Weights of a small GPT-style language model, trained from scratch on English Wikipedia: RMSNorm before each block.
Each number is 500 + 25 x the weight over its row's rms, rounded and kept within 0 to 999. Layers, rows and columns count from 0. Numbers have three digits each. The size before them is the row's rms in percent of the matrix's.

# layer 9 MLP up, 512x96, rms 0.418, rows 252-300, columns 0-95
092:514514468497484500534451519476486515496509529501501502448542452483528473495458489492502514508516506470505501502503479476495521524520495501505474479505515463503506536459516459509508512469494499512491473510489491470496552463506506437504475485512496570479458481489471515489561558497517516466
112:503464470525465515481534493494493526456458483479491490499481501502489519473508503464507550458450481488498499504511516499477496487502494459482525508484457537491466490492455487461522478513513551545495534538499536486503462534516508514497562530492494528548505474475533521482477520498476490507
087:538450497511521550478495498458530509488450510509458493517491526501519499540508510526514456522487506531507485492504513504492524503495505495520475552489447476521528469529448452504515490484474495448514520498514527515483501524481487502526511511460448470493507513487459517510457488543472500520
092:493526475507517494490449512503484524518493540471456509520513477491480509494480505523468483478499506440479501525545506533496484517480525452501494529497550480475478485503495488474488541502476527503557506483496517500565506489539482508525487461472494534481486522490532465531497520469484498564
094:472470498480504505467538498497487489469488547567486443480477502464454483464516478481501507517535514451538498489485560543538482531521494499493504486523475553497487439502525487494490506484502503513532498479466501478510496505469477497532513521481492516523526500535487483517498489497511459479
097:450512527457518446497522478520546538526469492468466488468492477520505520500492528499509513511512475486499524475502522501458511493491493494525452551485483474484525502515506499527484497512516506482502493519507461453518508524506570486489498522475476428479495522522494526512520453547493508506
121:506505530512539468518500491497494507484467502505499462521518565501466484503515514530551506510512499502487481518508479544522513482435489514485488549498492498481535523512523549513473485561462488484457524485469471521519516477530546516518524494484494529510541487481530518515460485485485527472
102:472487500476481498490516482505513473484554539526507537479468480505532531480513546508472518513494542529465463492524497499487510501495507499495540494477557486496489542512489484500529530477491511544537521503530473490539495517457471510454461512471518456498491446496488489515540467497529490470
101:487492499539504469477510516519487533516507471543513491511520558529502435477502450459462545479511491469482529492571483462512493480500508496506538528480547490513505499501482540466478484484510496505471516502479473453476488511541513497537498506490509502476456529504469494472499514480496518494
093:512534478500483519500501504500533506510504522480499486454573511525470464507458525500515491464492485470495501512493503473515502516421527534514506511527503496506518529508531502512493520463475492569495521496469569514474520480488455508524510507481506477480478559512495485506485475515508464524
107:470505487508491534476526477484516480529583551463526540492502506477510541526481510551535504523493503509467465469460489526496503508544486451465542483472513495501484542517456498512484487473481526528513507520492470496504544496493493523453506473499506497496516517499491531499487504509482490466
094:505477525474500511472452494485537513495467493502521515522454508485515548481528519502489510493518504525508555482476520526512483517517509507505509472460475528457513517515489501553442475534470491481475515506481491500528478505524447502490510486507543475496542534447511472539503493502547524537
088:480481492486472507486507472504505546531486535490500477455552536531487459500514494508509519568505467479471460497470521500533510483521504412503500507478534506522506477520506510507498514476520524516504503488459517478497444500475453493502517489527509517476506521527493482491505558483476492523
096:460558457496499500542488483489485547477475511508478509544527495533499495522493520488530496527489520518518532526500519523482534524531502517513480504438508554473514495509468532499516463508509534527488484505491485479493488514544514541499521476513452506542468445457472522504493502507479488516
110:502454479464508533489479508548519458483500503496505484505456474535515510517544483493536474473439542521511481513530489457509514497524502486473467504508429501503482498517500450549479468506464474499505503491492505508494533516495500503506524476481487500553481513483489519439517511477483509470
105:509504461485497497456464486535499509462455499470544504559478511518458495477522527515516568510509476522511476502524517499537456525464499497518518523493484549478518470499524510504533481534535481537493537498511499494488452502491487494507479513530523551495514476518538520508524513480480509485
108:536500509439513456523567522499501465503492501540476486519537548478491445515493516480517519507466504499504497493518541515457479492499518468516515542517486523489465471509505485500508517516508487526464486467491468485470493526485472517466474507530494493543550471533483487451506488491520522494
099:503471486458462473563491440480499541500501542469462469523510472466532507418506520497521475530482504508487484478528504518462481489515505467487493475505511482499513488496501474512474461511480543535502494495501498499524475527539497513498471456495493519509526534515524496500503457461511513520
104:490494489505538493505545512497502488492519504494535536522556473528502493479511524460504511496466503503501533468538475491513487525535479534495520526531502488506475560486472464507476535547536556497483518529500516480477480509464464461486504491519512532443526521490480516530504486521533462510
115:493509513486498471470475508505495535516528464514503498516520497467530543529504531506509466511511496483469519502515509524508487487492529466548474529491509476498503516528473479476517497518555531505506484518539492509472550512475454536545456551544471509487472506485499460493571530496482514489
106:504509493500534515549506518502512505504520523513497509507491504467516507541498497476504471542511513494538489477448507479489517510467514491502506516513499495471506530471471518491473495510561513483505481488483535502462526492453485504549469522466524515435529471455455500521512518493514481416
094:505505496498538509507479506489500532461488467500506483475478534518511470490512470506510488529541490426508525503510545470513497470504510512468474548522503484453479538511468539495490481471500513515473502509516452524519493515560493510512510491460486473494501446468502479525506452516537493544
103:511440453491500482512492512480519498496514518526473480458475483501431496490536450517497508523524514545526491523501461484523457485516496498518454534482482456498494470498481506513563477480460511506490507467481495528500526523520466507489485486489519542490473514523542500488477545509477506493
088:456476538473490547473482526513473529516522444498505504516490498526507493492469503514468447497492547501520574499498527543512512497520514502511477501470511464499529492510545521458508480553500490491508490517524532500527481505532485491458502523502461473495485512490536448477485481500478481526
103:533488474486536492499503488491535475516469502499534497492525479474480530509487447514510519483479523522537447488464498486480526480494507563498497477489493490488528488514449459493513432498468479496500498431474519490459474507471487527520486496482487521456482504528492496460515474499519543505
104:475521526510503550497484507541452544462512477483526503517486471515491501495506536540495483447470460527485488538470532521531465479469512536490531469480485512505543486519486520482518511462483544534484526501517500453484491474530481511488482479531487471521460491506517471486501465509474483483
103:483465463463459510507514454449533487504471484521518486497505510444513538520501499521497519496489495497468515507499465517506495489471536464503499517474475527534531529449531467493485480484462497487495543479536508506515515500494505535495512482523524461492522525521533453509472558521455488514
096:513480519489479499517534527502543524506524500503496526490452505512563522507549478522526492473546507521498483488499469489509558517522477506456484521535460467511482508507491544467510512522531442486467508465502498474505533474445489504496509492507476515454441516498497477501513508491499496481
114:513492425517529500498545513499493503529468518465506547487477520492500487462509494496500474480443479523475503536506472526473523507532480491522529496485528525490465501442497463501499520490484496471536487492487495509484493523525511448492474520488525513491519542442507543505465463530485500525
092:490521463487528515553484496503517501457515531515477473482467519521448513468490521524497504514501500488474482482537537498475520493452495464475530472517489458513486523457493483503510522540525530511513528487490501477506537540537537495535519463542489520533502495467473496503538499532542474520
095:529502499480476453510496508470464502502488543513521497501514471491436504532526481554497482485461506519502511487479474505503483504468483488493507439490512444541515488456547500488480457550479524468486484516513485492470509500473553499519499503492533493516511507497494523455534490531548501496
104:481499533484474499520526515527512507553502508499522503496453520515508506489528498514502488516567457540496508482486497478496462491510492556498524525512459487520528507523537479515490493450505507494503505501531449442500531558513477457553517507502503551487512495512519504492499516458499517464
100:476503540489480527461459511505480539502485521515500495504507539477515481482502501524486505471494516523503470524567481465494494528512503500489513548537480520532553522487499513474467489528477499455506496477483493565486551509487493504488534539485476492476522508532471479543536514450520499490
096:527498509482497507508538467490502484493500476511519507497501513453533473511482497507479510524500502457505518531532501472523463471514519492548520495460503519493526560535513510475522527506505513494541506487491474486491530495463559509486528473490439477496459514473471549503542523548503453485
093:543504498502520492515531490468440464542524507466516539497517516483486492523497522505491495478534485482483513484476482482517469460493511508543518536460477525500523502514492499494546454524529518486537525524453459510481464495470530523456527474499537501483518522462517468463475495495497530516
103:517481517558484454548585494479482464501479520500515491527457537468501514510490476504500513467467510454464504497498520480473512507498523487488519499504507496510567536509481485537534458523492483523475501494511454500516473510519517537489533475504518529459501479487492526482509507512484490479
095:443512480448482511481469491525522518520517501514520516506508489517514468517519518521538512555536553494546491483512507515485512526557477489535478515540525481507480493501523556509541488517551501505515485493497498480522472488525451512504504503445449525496484497492511493471539509489509478502
093:465516443507486513449507468466503465506475462559468506498493513535512473543496485499500520543503465510478488528477473513507475493512469529495474509499479509514496514490519501496509506476506441463538493421494498496499505529515477507491571513502467468520478497467484488497483489526485503519
092:482553472493530526468473504510507481496486501430531478453449466478469512492477524532517502484484531498546515497455492496536533467501498511518510503479473437483514503533481498503456505527490486482485485513477461490521480496541520473543499513510512525500500505502539505539529502526467479498
105:454540538510492539481521517485450501520500466517532490494528499497502421499481484502489500533526483496485522500449510498538459522518547511511549513486459509482471484475506527486492505506490499470503497495482477516505476444480476537518492517532495440472523478513531521522492526507517516477
079:555503491512510487555571471482448518515462500474541516474481494492540504508548511498479499485482488465476503489480543496462458501525493468470516460489510483485543522470483513473490517467495467501510499496519499507520484467473498476470441475501536457478516511492482512492490518501511486492
098:524483473491477518482472516545502534538472499537493510516509541476515471495499513525482477523484538481496489448543506489474462486519515467533514497534490503504500507452483469449462472523489525490515487538493471469541506489505440485509517479496514492503480442457474513502530512515480533517
079:524545515498521477524494481475495499498478532486522506555497483493486505529499488504489487496535514484534496522551524540462510497483496517495485507487559510520498518540509469507487497493481491501459493538531529492488517486484555473471517488476457461457483442447460495482518487530472476533
095:526484549492511464488510495528498514493487481545505491510482498557485503510467488562514518515500515571467528499500520471484536485551506499531487487505543528469465498537535483469526493477513519510484492491500525518520480481495516543473531489554515469492450451513515488476497503503505507508
097:518512525479495494476478522521481527512466478468534498479459485486523468456467483496468521452502493464545541451487525504489453516503545494531468503483517487518497507476498465471481514499505546548529480509483491549541498512507474501517509490440525500491502498489510511510494456527516464480
090:509514525557497472476500544513496507471499507487495554486504481551437470515540512495510545488542524511498441513509512500495490527493492491442515477501512516518507536506518490503463483500503513505570526515513465513504502516482498525535504519443509525495503521499470490459472475467505496502
093:517481529524514498514578506531536481490522506490507457507493486494530529514505482476489526496503509497481546495507523491451516515521503507498460522491457469487514472477521513458514459467490488513440474507493513450498468500517507537474495515468550516498519538509510505440467507501499469530
101:531497551513485491485454527548520469490512527535510578522499515432483473515516526507473501483506513549508519505520531512507464526519474523491523518522510484512472520467470513513518512483536499510526494508540514466538510483476492521497503478501484517530501452499497508472517549535479518513
097:511531510492501526471489484536464517488497497557502458514506474488479466559535484499481475550518511523513480477529518504524524536505499462552524495507494490502515488508479480509470490496505476473489504461469535529507514491473515552472536490523461471536485474520480461491537512508541457507
# layer 9 MLP down (transposed), 512x96, rms 801, rows 252-299, columns 0-95
099:475483464522480475490498496551494503534466530519517476494529474501532522485485535487538501505481513506491504477479475550452469479507514471506495521485474536502465509525501470511495539523532496483513483468536541501474488509477435511496524496535478552498500506512440495461514515511500488552
102:478511506490437509497489483517492487532502482485513468495506479522473457495532505521480484494519475468515482466453500531461481500475533543549522542456477520540524504495480471504555533534498510504507491504499466508515530486463498511517509454545502475478489498515494543501514517478494484560
102:501557442477495527491514494464500477509478552481526537464508515549529531567498496492511522514502510461491489520486560481478510496512511503528512495513499495422487512470506479494490488519509487465487482496502483485528525500495512507480538496557476491533522477488512548497504527528498502496
103:520517551531508491472509535467461463477511498496543501539493522529500524496531470482505502526493486522486508470491509497555492481509551486494458512486473521517492538521489492535457494508461523510483465479528535488526513426500471539511501522477528489480499486485483489453502469532519486473
105:475479495522514447494497461513467491482482505531517543471509529481456481485502523524483530486467480533505503499504524542477521525490472519565486518508487520477483433475493503482499499523480513471448578507488481522522471469503476505498551493506496500481534490496458510506477522511505488503
107:522561488479532557494516529492528548488547558520508527493493500449494511478519468506482525517512481541514476506516496466523524493497468501521505507484497495546468519495504510476478515563502492495528465500494464483534509482517496504506499468515500522535473498522481480477518534491504503432
099:499469503521549503504522527520534496504533481496534528501520502530529510501496541503496486523467487519499482461538501501486501506472511527496493486513505451558458523505487505545485469471490486511508542489524499482505524512395473513483481492513495490523521521488497539457469478485461498476
100:544498499524524498486553499495485453517517501471518523512509512499539493497511492479507481491487473469498514486471468453509493518480503485524518465488486487479532484488505413517495486455478459501476536458510497538558482549482539521502518447476512528476483513507494533506480486518475508500
106:485502505466514491472433529503530498493489500488507499511503488484482537482511557558530493492504507489494489544502529486460515517485445502473466500481467512453472503525500509483488479525474483509498403498495516510514489513525509474502469475507429493498522467495486531480499490496487496524
093:541521469556515494480462522530495479502485471469494478504469506471480451531505554471475493519541507480495490489482522480479532497485496481485508455452486531494527465514557457489502492533538506527516496522481489511522502512473523496468441498503497505531461495517515541497489458512500486509
097:530494515505451486533523480510501507476494465513501510536483531497500485490521485458516542501521510507531498499524499478512486488466522573543531538497493506535491545470529499529515529476509480489544492507515511467498454559543482513475476521517537479484533501481472485529513509509539518535
100:494522506517484482551495520491475505513515463464504487535501478519471535496488518523543493472519462449497490455492483518461515505517498473499480518550513477494502508552536514515530482464509476466513543512494509539497545504503567537505539527533455519511512530487518518504476513499485509524
091:507482520512562466497466494515458465510504487510541493513509477462508487531494480483519498510485501475496505518516533504525470517494535523545538489503471539552480483531461478488435489502556474526469507509512492496516494542482500558483532494522489493518538475489491525522492478496495457512
092:516524530528446465457488449454452484477506496499472511503493514498495495540514475516515510541481497522527549525489489558528502496535539492504516472508509531512531475521501481499514494508513535500519545517509508526546504480542506540520468510543481487511530498491505461512553499503512480512
097:495517505522502467494458485504495492524476526466488514528489512481499433499474477499494513514485511485483448494444486489536506518525518483471465487474517483523478543530495466511504480473524501477494407515494468524530484538504510544485528482475459501458522526485496522499499527504469512514
102:494498505485436496457500463489490461495531496492507480497433485524458508497494472456516514460503488495479494501462527490509505465485507514528497480479457483525492446500478498496461494505504512495494526499538537471503498579482474480489504513485459508468510531516461491444485526499499514520
101:548524483515484481467555486505522508557500478481511520497532491526483481479510510476484513435535518523460495526535525485488471516463527500476499491516520510506527496486492488464513489515540491535465470501508496522469455553514488519488508499529520528513427515496490499468523483504471526517
092:488509477473506513514555494496530445488504514493499487447486509502480496509542482495526507473522496492538520454458482451537525492496509480482462493460503486488477497517505476477496511515526472515508439477468442505502528492505498509550519496464500554504454483543518520496525493506493535513
101:472511498490567489500489513511546485489503571493446513512466491496491479505509449484451529535500486471517463481540506524475533519531490505490500498473511557488486474517495446509479500453465506482488463504487501511493524507501495485511491481490506494459501460521506551476476527472495506504
107:506455480496523517475475435448514495510558528523474486539504522511529492476524479534485508510474497486515511502520503513504491491522488502438561484527514479500481493511476507516518509516507495486504589482486486527497535538526502500516516528515511510535464513532452484487488480489484478503
096:507472483495481506497463502513478447490508508472501502504478512503496494497525456497496466475522486501504514545535504521534519541525491498511476483496503541506544504536541496556459496524504518520508478510536479520549467496530488530489532475483475508471477532565489517502454535508514533550
101:515478494483518529521490541531468534498509487506486545494471527457468509481482480504507483525497481475550513478533504491492503518524500527461432522491526497548483503516496543504491483550521498494497473582511499499531476502529511493453469474517507455530511494515504511488531472497500510474
100:506524458478508498505511475489515509468480465525486496475489464484489480465569490498465463474512534528542525506464470455531465514506471514476472494476504541491531519482537517514498480494495460477483509481505509484489519499502522468526473522476485511513465488475528504442533556519521471485
099:524532488478520517523440472546513523490493515513514493562521462498492500463473520521511517546477521520523487486528528481495496500508518500503469476475464516464493508446506501521499504465478481508544510496475480525505495515478534512508449540515492520504477473454510507487517530503452446468
097:516526498532491497540543498513467507499534484522542479476487477497495534505487500519504515500487536506517456491477490482521457497479523479469524497475471480533507488476522490493465544422446471492508517501487510471527515501464492495534480511479541476461517476503523485535492470490548494450
111:452493478452502515477502502532462511527479451484455556507483524498491457455499499473484457471504492511489497480516523522509482501534483498498479529494570563472534469513469521503507477504508524488515477511519505475487518541540485550513509539503505496495495507467529506509519488494496497535
103:516478547526502509504520494482504484468504559475482546485474487463464510500551521485480463565516504527526521502551508523482525473505486552487485494485499500430503535496517505535515490504509501497509477477524487505513491494478474503534495469503468487493462495485498504459497523496451452519
092:481477470461528489518510470494503478532497459500519524541470512485486563495521556490451511531500483501493534472500520519501461527501508517499444489455529475483485476520498475485477523508510473514515488534498461492471500480488470538556518504484504449505496455485514499523510504525526531478
105:499527478503462515484500481468498516488516448517485493491528531536482457538462502505486487489539497489509552440462538525513530493492480508501508511516474491516514521522510471475540514485509509514506416547468466477497519499510492490487528526477493473546501508514556496516510522496524521493
096:526540517480482490485479503463513492548466511455473488445495471491523517517463512474536497543502504501526510503508456527510495479523470537478499532501509497483497492492490491493508517511499496507518407506511499530473498491522468488486487514498424479457460478507503541456519492478498502491
096:502497475498512508540455479522537483553496514521518523533481525459553518519541458470511512466520484481498485487477517474475506490540501521534512512539470463459495482533494467452507514462482515510498459477472464532495481477519497490513450510465488494512516497455502501500481478513517517476
099:500482492479479523502478486503475503502508546496466495480509505500485542484491500519476520463508491501466473482491494465514475529502474532510498545565505518481550509473483527515509494471491505477547535513508460511510516475487492465532518511551539514507440508517542505487497492440529480443
105:517537499559493462466508501462490445513514474540514491506563496562488493479515501515472493526494481502480498488535479549514517470534456526506510490508511517500543527506509463460500514541512517504467473491505476526503490479522475533497511503472505492469502493479533471481504468469460481475
099:514509518506517555527512474534514517481473541492527483488505505513461527483525521449570461471502538531522525524470497476473534479473554451497494525509473494510541476510513509477502465499496475519485497503474482550497526480481520495477530471512453523521511499510501510490483501532478474497
107:481489546499574454465523487485468493532522513459515490517494534465449516486512503479488479469473532499484499493456475482508479491476533512469548497492547527548526472456478516499529472489464492492511518549502501495484477496496521477487512469497490502487517501464497481484467493496497544495
093:517507490549504482507495498510495479487470533476498509527478526546500490514507546525498533553489495497471502472517492505512492498513574553500451526461509490539507465490479526520439503485484501509491525519497505512518524500482458504507492538506484499557490496451511494492464450481513460507
103:530484442508524467504488501495516479494465522466527468506485515464504498475476457457518524458467496520516456551489533542544511471529514529524493512515493525501506498476493500483473507516482518533494511483487508518494511512474494511526516495528509477489541491545428484519512500521441497466
094:491489534534465486488498456473540546495499537510509481524503494504469506516484546515483498497507518497528446520476461501523502489476505503497471490498538478492512490501510492483554490506490507490486573532460455507529515526491446566509497506521494510509525505521543526510495497537483544476
115:512553522516493494516540475513445450444475486484484494483488510508480547515483513511533486480513540542514527488501514493522510486514472500521513527459536495492556443508492498455514520468477491528517552534497534511507503497495525506532519504508492499485504488526519483551492499466474491535
102:464484525478463532533482463475500494511497468509501478484518522528445511526472514459505475540519475523522528485479480529519470501481487478467517493530496534495490517525507517534496495496488503500497532511526524523491498538510525497485503552523487513555593521480495540538481495475508485489
095:445529533478528517489477481500525460471485476506479489530496487486521520491475474495495513501526482489520489535507459515518540483488533490500516511510465556496489518524491483527466562515520504485492533525507488451545510533478483495532526525499502518447475466479473486444508488496454515477
098:525499479453524506495480499513504497492470496465499509547544529536529514518478508483510488520533497496520516524460490520502496524521528521521502453443504514469508489494539504487547494534508523517534464510543549527441455531482546476515477506497499491526500527506520488520505464475527514471
093:469470526496526512511491536431480521498486544502505477520485476500494540460537530502511488465549475480497518478527472510504518497468470499471502515481525494498460526504482482541478490548501498518495463513485513470523463502484488453510486493499484483490530474514450508520465501518462444462
108:537510509553539472510522464504508473553505525512512480505460484522528459475495522549482497489476506523497516490505505506529509522535514490520480502537540505476510494491562477494517527493496533533528605509479512503508484469468502523449499467516481501502505506510484503503489489493498487478
101:481490491473485481466480521528493457554527521447522501528462496520523490508514473566509481470518517501457460491551533524501475536502484465493492510492480497496522506487458541492509481521509498520475481530534533489456515494508523503491459491518468524530479521500472475511494528521526456515
098:501494498520469525460505490501529490517428510520517503476482527535470483528487523530522451473505521498478509521502493534525487527470469491526516491531512497484512441528492502494490488512478474483463448478465513521471466472484503489511534452504517501492495459493472477488500422474497492524
090:532509505506479478503517497518525486485489499509495482496487518454489468478511582475458496540510503511529488503495544527511486493493501541493533497469492514497505492526527515514526517456548518516483484507455456496573485523508494492466498468452513479509482455526553474522505502504483517474
095:521523513506524501501481568541456529513569451502506506510511528537474517501506498525532490506484452519486482520471484496538510474477486502483539512463512481526481501507474470491464499529488535507507506515509510530485461519474509482498501506506506470523491481527487531503533497444536439529
# layer 9 MLP gate, 512x96, rms 0.644, rows 253-300, columns 0-95
106:480470468522460508539551461515489503483502502499507508505523520498454455483500504524495479461493471504513497480469502451448523533469523546483508479530516487540530468478485498500489483518516471497502502509479475496448546524478546497526480517521486520538501469501485529514497521472549466502
095:473497448502503536485492487466500520515494519497479527465460517494469504527503483522509539530504488570449486489478526493511484514506513522531485534463508478534514510521450479490565495517511458473504520472534509512453509471517480519528472501467512506542529470511508530465485503491524506509
085:438473515487464533492529508505488476537546473513461485520494480522473489543507477464474512444559499477528539487516475503473509507503473483497476480494535470520496491464528502468512528471517500499563504505500479509493491486503490491473483493502490480466468533506491434505468518500508486470
099:482506477546483446491496539532467537524498475515511500535478488495501514530544536508513492514461486549495540474457496477464513477474489526490457470525508493526482518458501528509515535481520482489479491506483496527489521473472502495465468452474538466481526552496514500499509523496483537514
075:497474509485500501485534538529479530478524484483519493520491484525484470532521473491472474507524486515452502472517492493499479538508516511518535474483550506486489494499478517532488487471512458455506507464503467527491553460451530542555520498523468436513497512475484525533486505537509487499
128:513512475490487500509494536541503512543492490498513500526492440493485526486515529502472490523514494467535525461482507510491514510512490521484486474510455536498512442497540501423521498479514541475530504548498496491503478462492472478508540504493492487510559549476457500502517506498535524467
081:496494480510514496518526472505492509529518528470450477515521502516486520454481462482543535543492480498484483498533501487505539519518513512512472484540528479529517481508446493486502519468479532558455534530526519454508525481496491489504475520495534520516527503490511500511558520529474441508
094:531479528529477518492491509523528455486518516522519467543503490486457495485460507460487476499534532470477478486503482496508529491513495478504511490458484516473526506535483509488512537469527505524435513506469535528524543507496524497531520499502545493523458510428509546518491507511492479469
097:484512466532532476516453507519459470515522505511515490497483499494537517500548484501479466507512526500502483468511528498485531496569518471477484484473494494532516486461495527463553519529491487459529508510545476489484461522514563498485520479486495528477551480497494511474532517467512513476
096:528491509491481474503489489531527483504487490468481509494504503504533480455516516495467464514483556503517523482485534488492488511526512520525501497490435523533532502526527475509536513501503485502527485512522490468465474540560476536498475541511532425487455501523495511500489501545492476541
098:504472472517513524465516510519475525516520491506474485558509507503482514484485497482482443482500465515516495477522534502442461471494529489522498504492477525505528516497425506558519475493512510479507486474517544531511492479514511504487503497521481531533488500489552508511517586502519505512
092:495543478498480494474523532517531541500530512503527497465490518526529500519501486532463472486477473497513491489485542498476469500497546529494578495533485509500454473487543497467518459491467495511492482506565491520450508479480502481528473481487494480501473541464521483535486509474494490496
108:468522452465482514534522517546506494486540497498504452503490461529479532522530462475527468501467492497500494515481529540453491551495486478500492513467481515505510486505478490512518472484515545527452538492500522546441502476515523513498528511531487503499488466495500523545507455502502476501
089:479447546520536510428510572522477533502513495521502532476483459484497513473497507463510468499510480472512508456506509478478486536524459522507491467508475498505494498526440472476454503532492503476487513496535489511474503504498543478504520515532511479537470503508505506480486510525469514500
106:527490473460489459473505520494551517494468492483523482503484541570486519541487476509509534516509472482444503503502531488503472502487490456532486501497488540504506480481490503501472504495513458528500517486510502473455467513488477488418483489491495472519508519511459516480498552465504515471
088:523522510514510549461531475546507521516523476547494503503493495550493474464448496494540447485478447501500522535518498497491517485497464474527504486512487493508512474549483496502509538469477493527504526493501536481468548521500469466496470507494480510453501540510492533499484480465517534489
081:478487478487484496528513511528533498507521504487469558484525529497522503449501490496491478511536493500502474466452516519523501482514499469507480488482506541510491496512519499460500463520514498467500496489465527508478453478517539463436474488488521559539502513497544479510533562492526529523
085:471519517516478517498506512459480513479532468494509492481522542529477478449500513479506539472479513517451505523515478499500488551551458508546484486519482516516532479495520503557531484472491493533518470527535462487492468532503527527496463519546478513498509531477494506479473491517539516525
113:513540541486498479473530516552497474513493467479545488492500477492535541501509538499488465514476505492491500501491478505500477501514500474501429517474489487477476478542500518497471462489503486506516534549533479509442498501447492503533447516508450498475499516486536503471515504477501522542
100:519472476518506491508501508514496517555503531489408463489544507505556509474503499519499453545502532508517520479511511492520491489527498511490471512468479501546499506491489461524487482523535469522530474533518491487489509543510495517490440527485479483497463488483513502496474480477529530538
097:495505522534459494471479464496477519518515480499492460500456489545491465476470465475498474525468536492537501499491508532448483522532500473485484468508544496514499510483538474532499519471527488483518483535499465557508518482529462513517525509493534502466446522458497477488510533525517510505
096:450507520493483467481496550550503520515475509494442512515512560493502525478477514508525502490518505499510490456457478507478494478501479521485549471498514504520501534527487513489531506515534523498495505500496488441503486504489533442456465499464475481544523486490501512498487432476497498519
101:484512502519458528518473531514529476540495496462501480511470509459499518507536568528523494500538467493475490509485510505504496529535440530491470510465503487499493483530486514512484529484527514505537504531523507494488500502515482477562493493513540435525477432534495523511485486499498518499
091:501486461499513488475484496500470544488493459519501471504525439487509493484504516536492489509473498524480517491535533492471491512465483517508481506494519501497508530482495522522494469424473492488507546515481499476546447554474472468526503523486533538462488481508508486488535483539495484556
106:511462511524494509407468522504537499575509543518477500488501491483514505486503511482454512501569484481541494489474490487473462483536481504498432521488499491489497482521510516493527513510503472506484504527473535524469511526490491491505462501473529501495490489479505531530485514487524478475
109:462536510520504458507473513465530512490459498524491488526489495498466487480502528554511507521464478522475489468479493499524453522507513507529503515499468523520519522486524482507476518454473485564487544487485521478505514483492502504449473509522523513489470535488464517529520535444527532462
112:528521508480479455524521540522493483492497538447485481504524484496535464512474473528497493475485486523489495500488481510472506501476485466474532513526516517495531520527530514527522499505509538541505514526483505460481500475495527479450461539509521492493514563522454533549493472472493458529
095:450453514530492471526512503545473525526502517462487474454480501504504454518496473516528499522432488499480530510508479446481519490475530463477512490471496510525509513505514505470516492485532423480531506481520496505512491500530533485482446482535479487513513510464502470511494489494487494475
103:514517466506526471530499456541509456489516493532495471548501563504446503504524507531469474474461494529498465477499546477502488527468477513497482507484507472535493485443473527475478483525518529510477528483522497485501487536526518500475509493530519454539474519514484497513473468496483482500
098:499517529512485481550508524492504496527479460529521497476485486504502519538493490469564482470498505518481502505475466451516521524529518522455529463536539515476522496499487503518495500536537477464526549490506497508490503473561522495472510463481497451513493493502476492476542551498505524477
116:506468519516516500529509519493473488505467555532492490508455445521514461516507517517523506465518480543510495514522522508497490499514495537488489509535483455530531509502539533532511455507430452506489561498512467509467477463495526505483498506464519478513487491504536501469499513485536515511
088:534478516476534503464484553524488551496511520508549506515551559509526482506491518493486489492439506476461480457524483491500495537525473520513531513466510516523486490507489522492463498537498532499478511483489504501481536533555505515505503496443501541477502446472499487515485490484497503490
106:486519476499454492533450503522478523519512472502561482511504485457493522489495485521454488487478497475506511490528538489488498507565464488524532497493462494543483479524476488533465476499504497470511489493543530515539497456507496527508506522505531503535476470518485468528548504448503518523
099:462449511503483557489502492518477525529476519503499516478505495530499519471527487504513468494530458492488498492463489491508473527482438417488481487509437526498459454486482485474491504532510526532506524516526464492490522506515516477509494493468483519516535478515485538498531490528477483485
099:465510495488543476480529502514489495497516492499503514480512523478518534483456561481495500557484501566482503497476475530516482498504456491504502471472501508490510456552495470496510508447495498539522514501498501489474496492470511491494456519462511480499512493564473523534516518526547527458
083:501460471524456499475548517549478549478524493488554507487456474514488499498489490521489521506517479477469511502510491523444467503472495515527452494485496500502515514459511528479542463494525507520504509506475447476471480487511524499515475527498510497498476516445500482518461520495469532454
100:514508503507539472501517479512510478523500487523472492459473538487553516483512483498516514481494519482480485505491516492495500479525493512497513498512452459490457468514461465516486529518532462519530560481486497524525540495486474493552524484495467508514448473483469517462553508505504502567
114:525493493459440483518489518459545455523495514530483489504499514507506452456486503519478474510480494500477456514483520536502522534502491493501473500520461509522465525519537513525465528475518507479526504514533511497442499521486457508477486490518456534498512475455451498451513502504502474504
091:459496503499459506487488493525488510514497488556478496517502455476527450478489492500466496506466502509543450511463489480495519529550518490505532512492508473504481545503494450498571493492468509529513508504496516523521511489465464489478491497508526475486468525519494529508572520540525507483
059:503538514469510544472504494478448513496524449505530516536494471492525555486518495499507494517522498505474490508503536525502478487497501459453476522474537492471506476482484537491507549497530490508468484497532538497538467511485474453500466491513520473430513513512523516479513523473463479484
088:543534484552492451491480532515516478522479522487515518504506513476540498534503465494510473504465521503501531490489550512515508488508513509531522466500439480503502466451478502508471538520523476467490473546490484499488519514487478502525489502532527499492548493473462478548508489544510546519
088:546583505501514482512469473467490431510493540437493503501501494475488502530482501474488453473528525485529481511531506502468515493497460512505500499496512495538512509513476485508471519485466485489479531548506526488467462520481523489485497488510471499473502456465461502513471488515486490540
087:467527489544483499457480508523470512468474465484506528465510496525480514512513506452475508474504484480501438493504532532481480513492500516437535491498492507502538525518459514523431496494467518522480513522476497500531499507515521519532478510508442464487527502547479482497531517474515492526
111:499498454489501522488483511525527480553525526515473486521526497541486518505524495518504478506496530462473469505509503479480479496497472481442547522540501499456523512523477499509542478481508513486464524518539500448457514482508509499478453488532515484519451493504460481515521538467509517546
091:488519506533504467491486552556511507457565507480517515544479465508499482537487492509583470520492482530491469533553534500500513495510524498516501473478527492481504501456488472468496479491446507471515529509503482501513518484533503507504484477496510501496527543486495492510464522484514520533
112:495506408499480490532508481500459484515533487505469512467511480548506488543457481501536472470481488550478471454543514481500495515470484468510525487481477501538489468460513517500541500473487486528527522517509479523444465496481480480529488471519480511487501485508516495508487483510509510484
108:490521476475494499494526499514480511542482475431457479502517464506466530518531475504519468494464494502508495450480507515504521489498490506497511571484484536491551470513491550494481467518480479519515514487477511466506502495479458480538488478511477524471505498458510461495493509439482462516
093:485496514540523513434483519538421507523491507537510499475517477509516487540519512479504467512486490513479516487523533535525520516476478492505471511482516514552466513548485459495473487493493487474515534485479515545500506520489504560501537517535482525497468505489506508502546516463521486508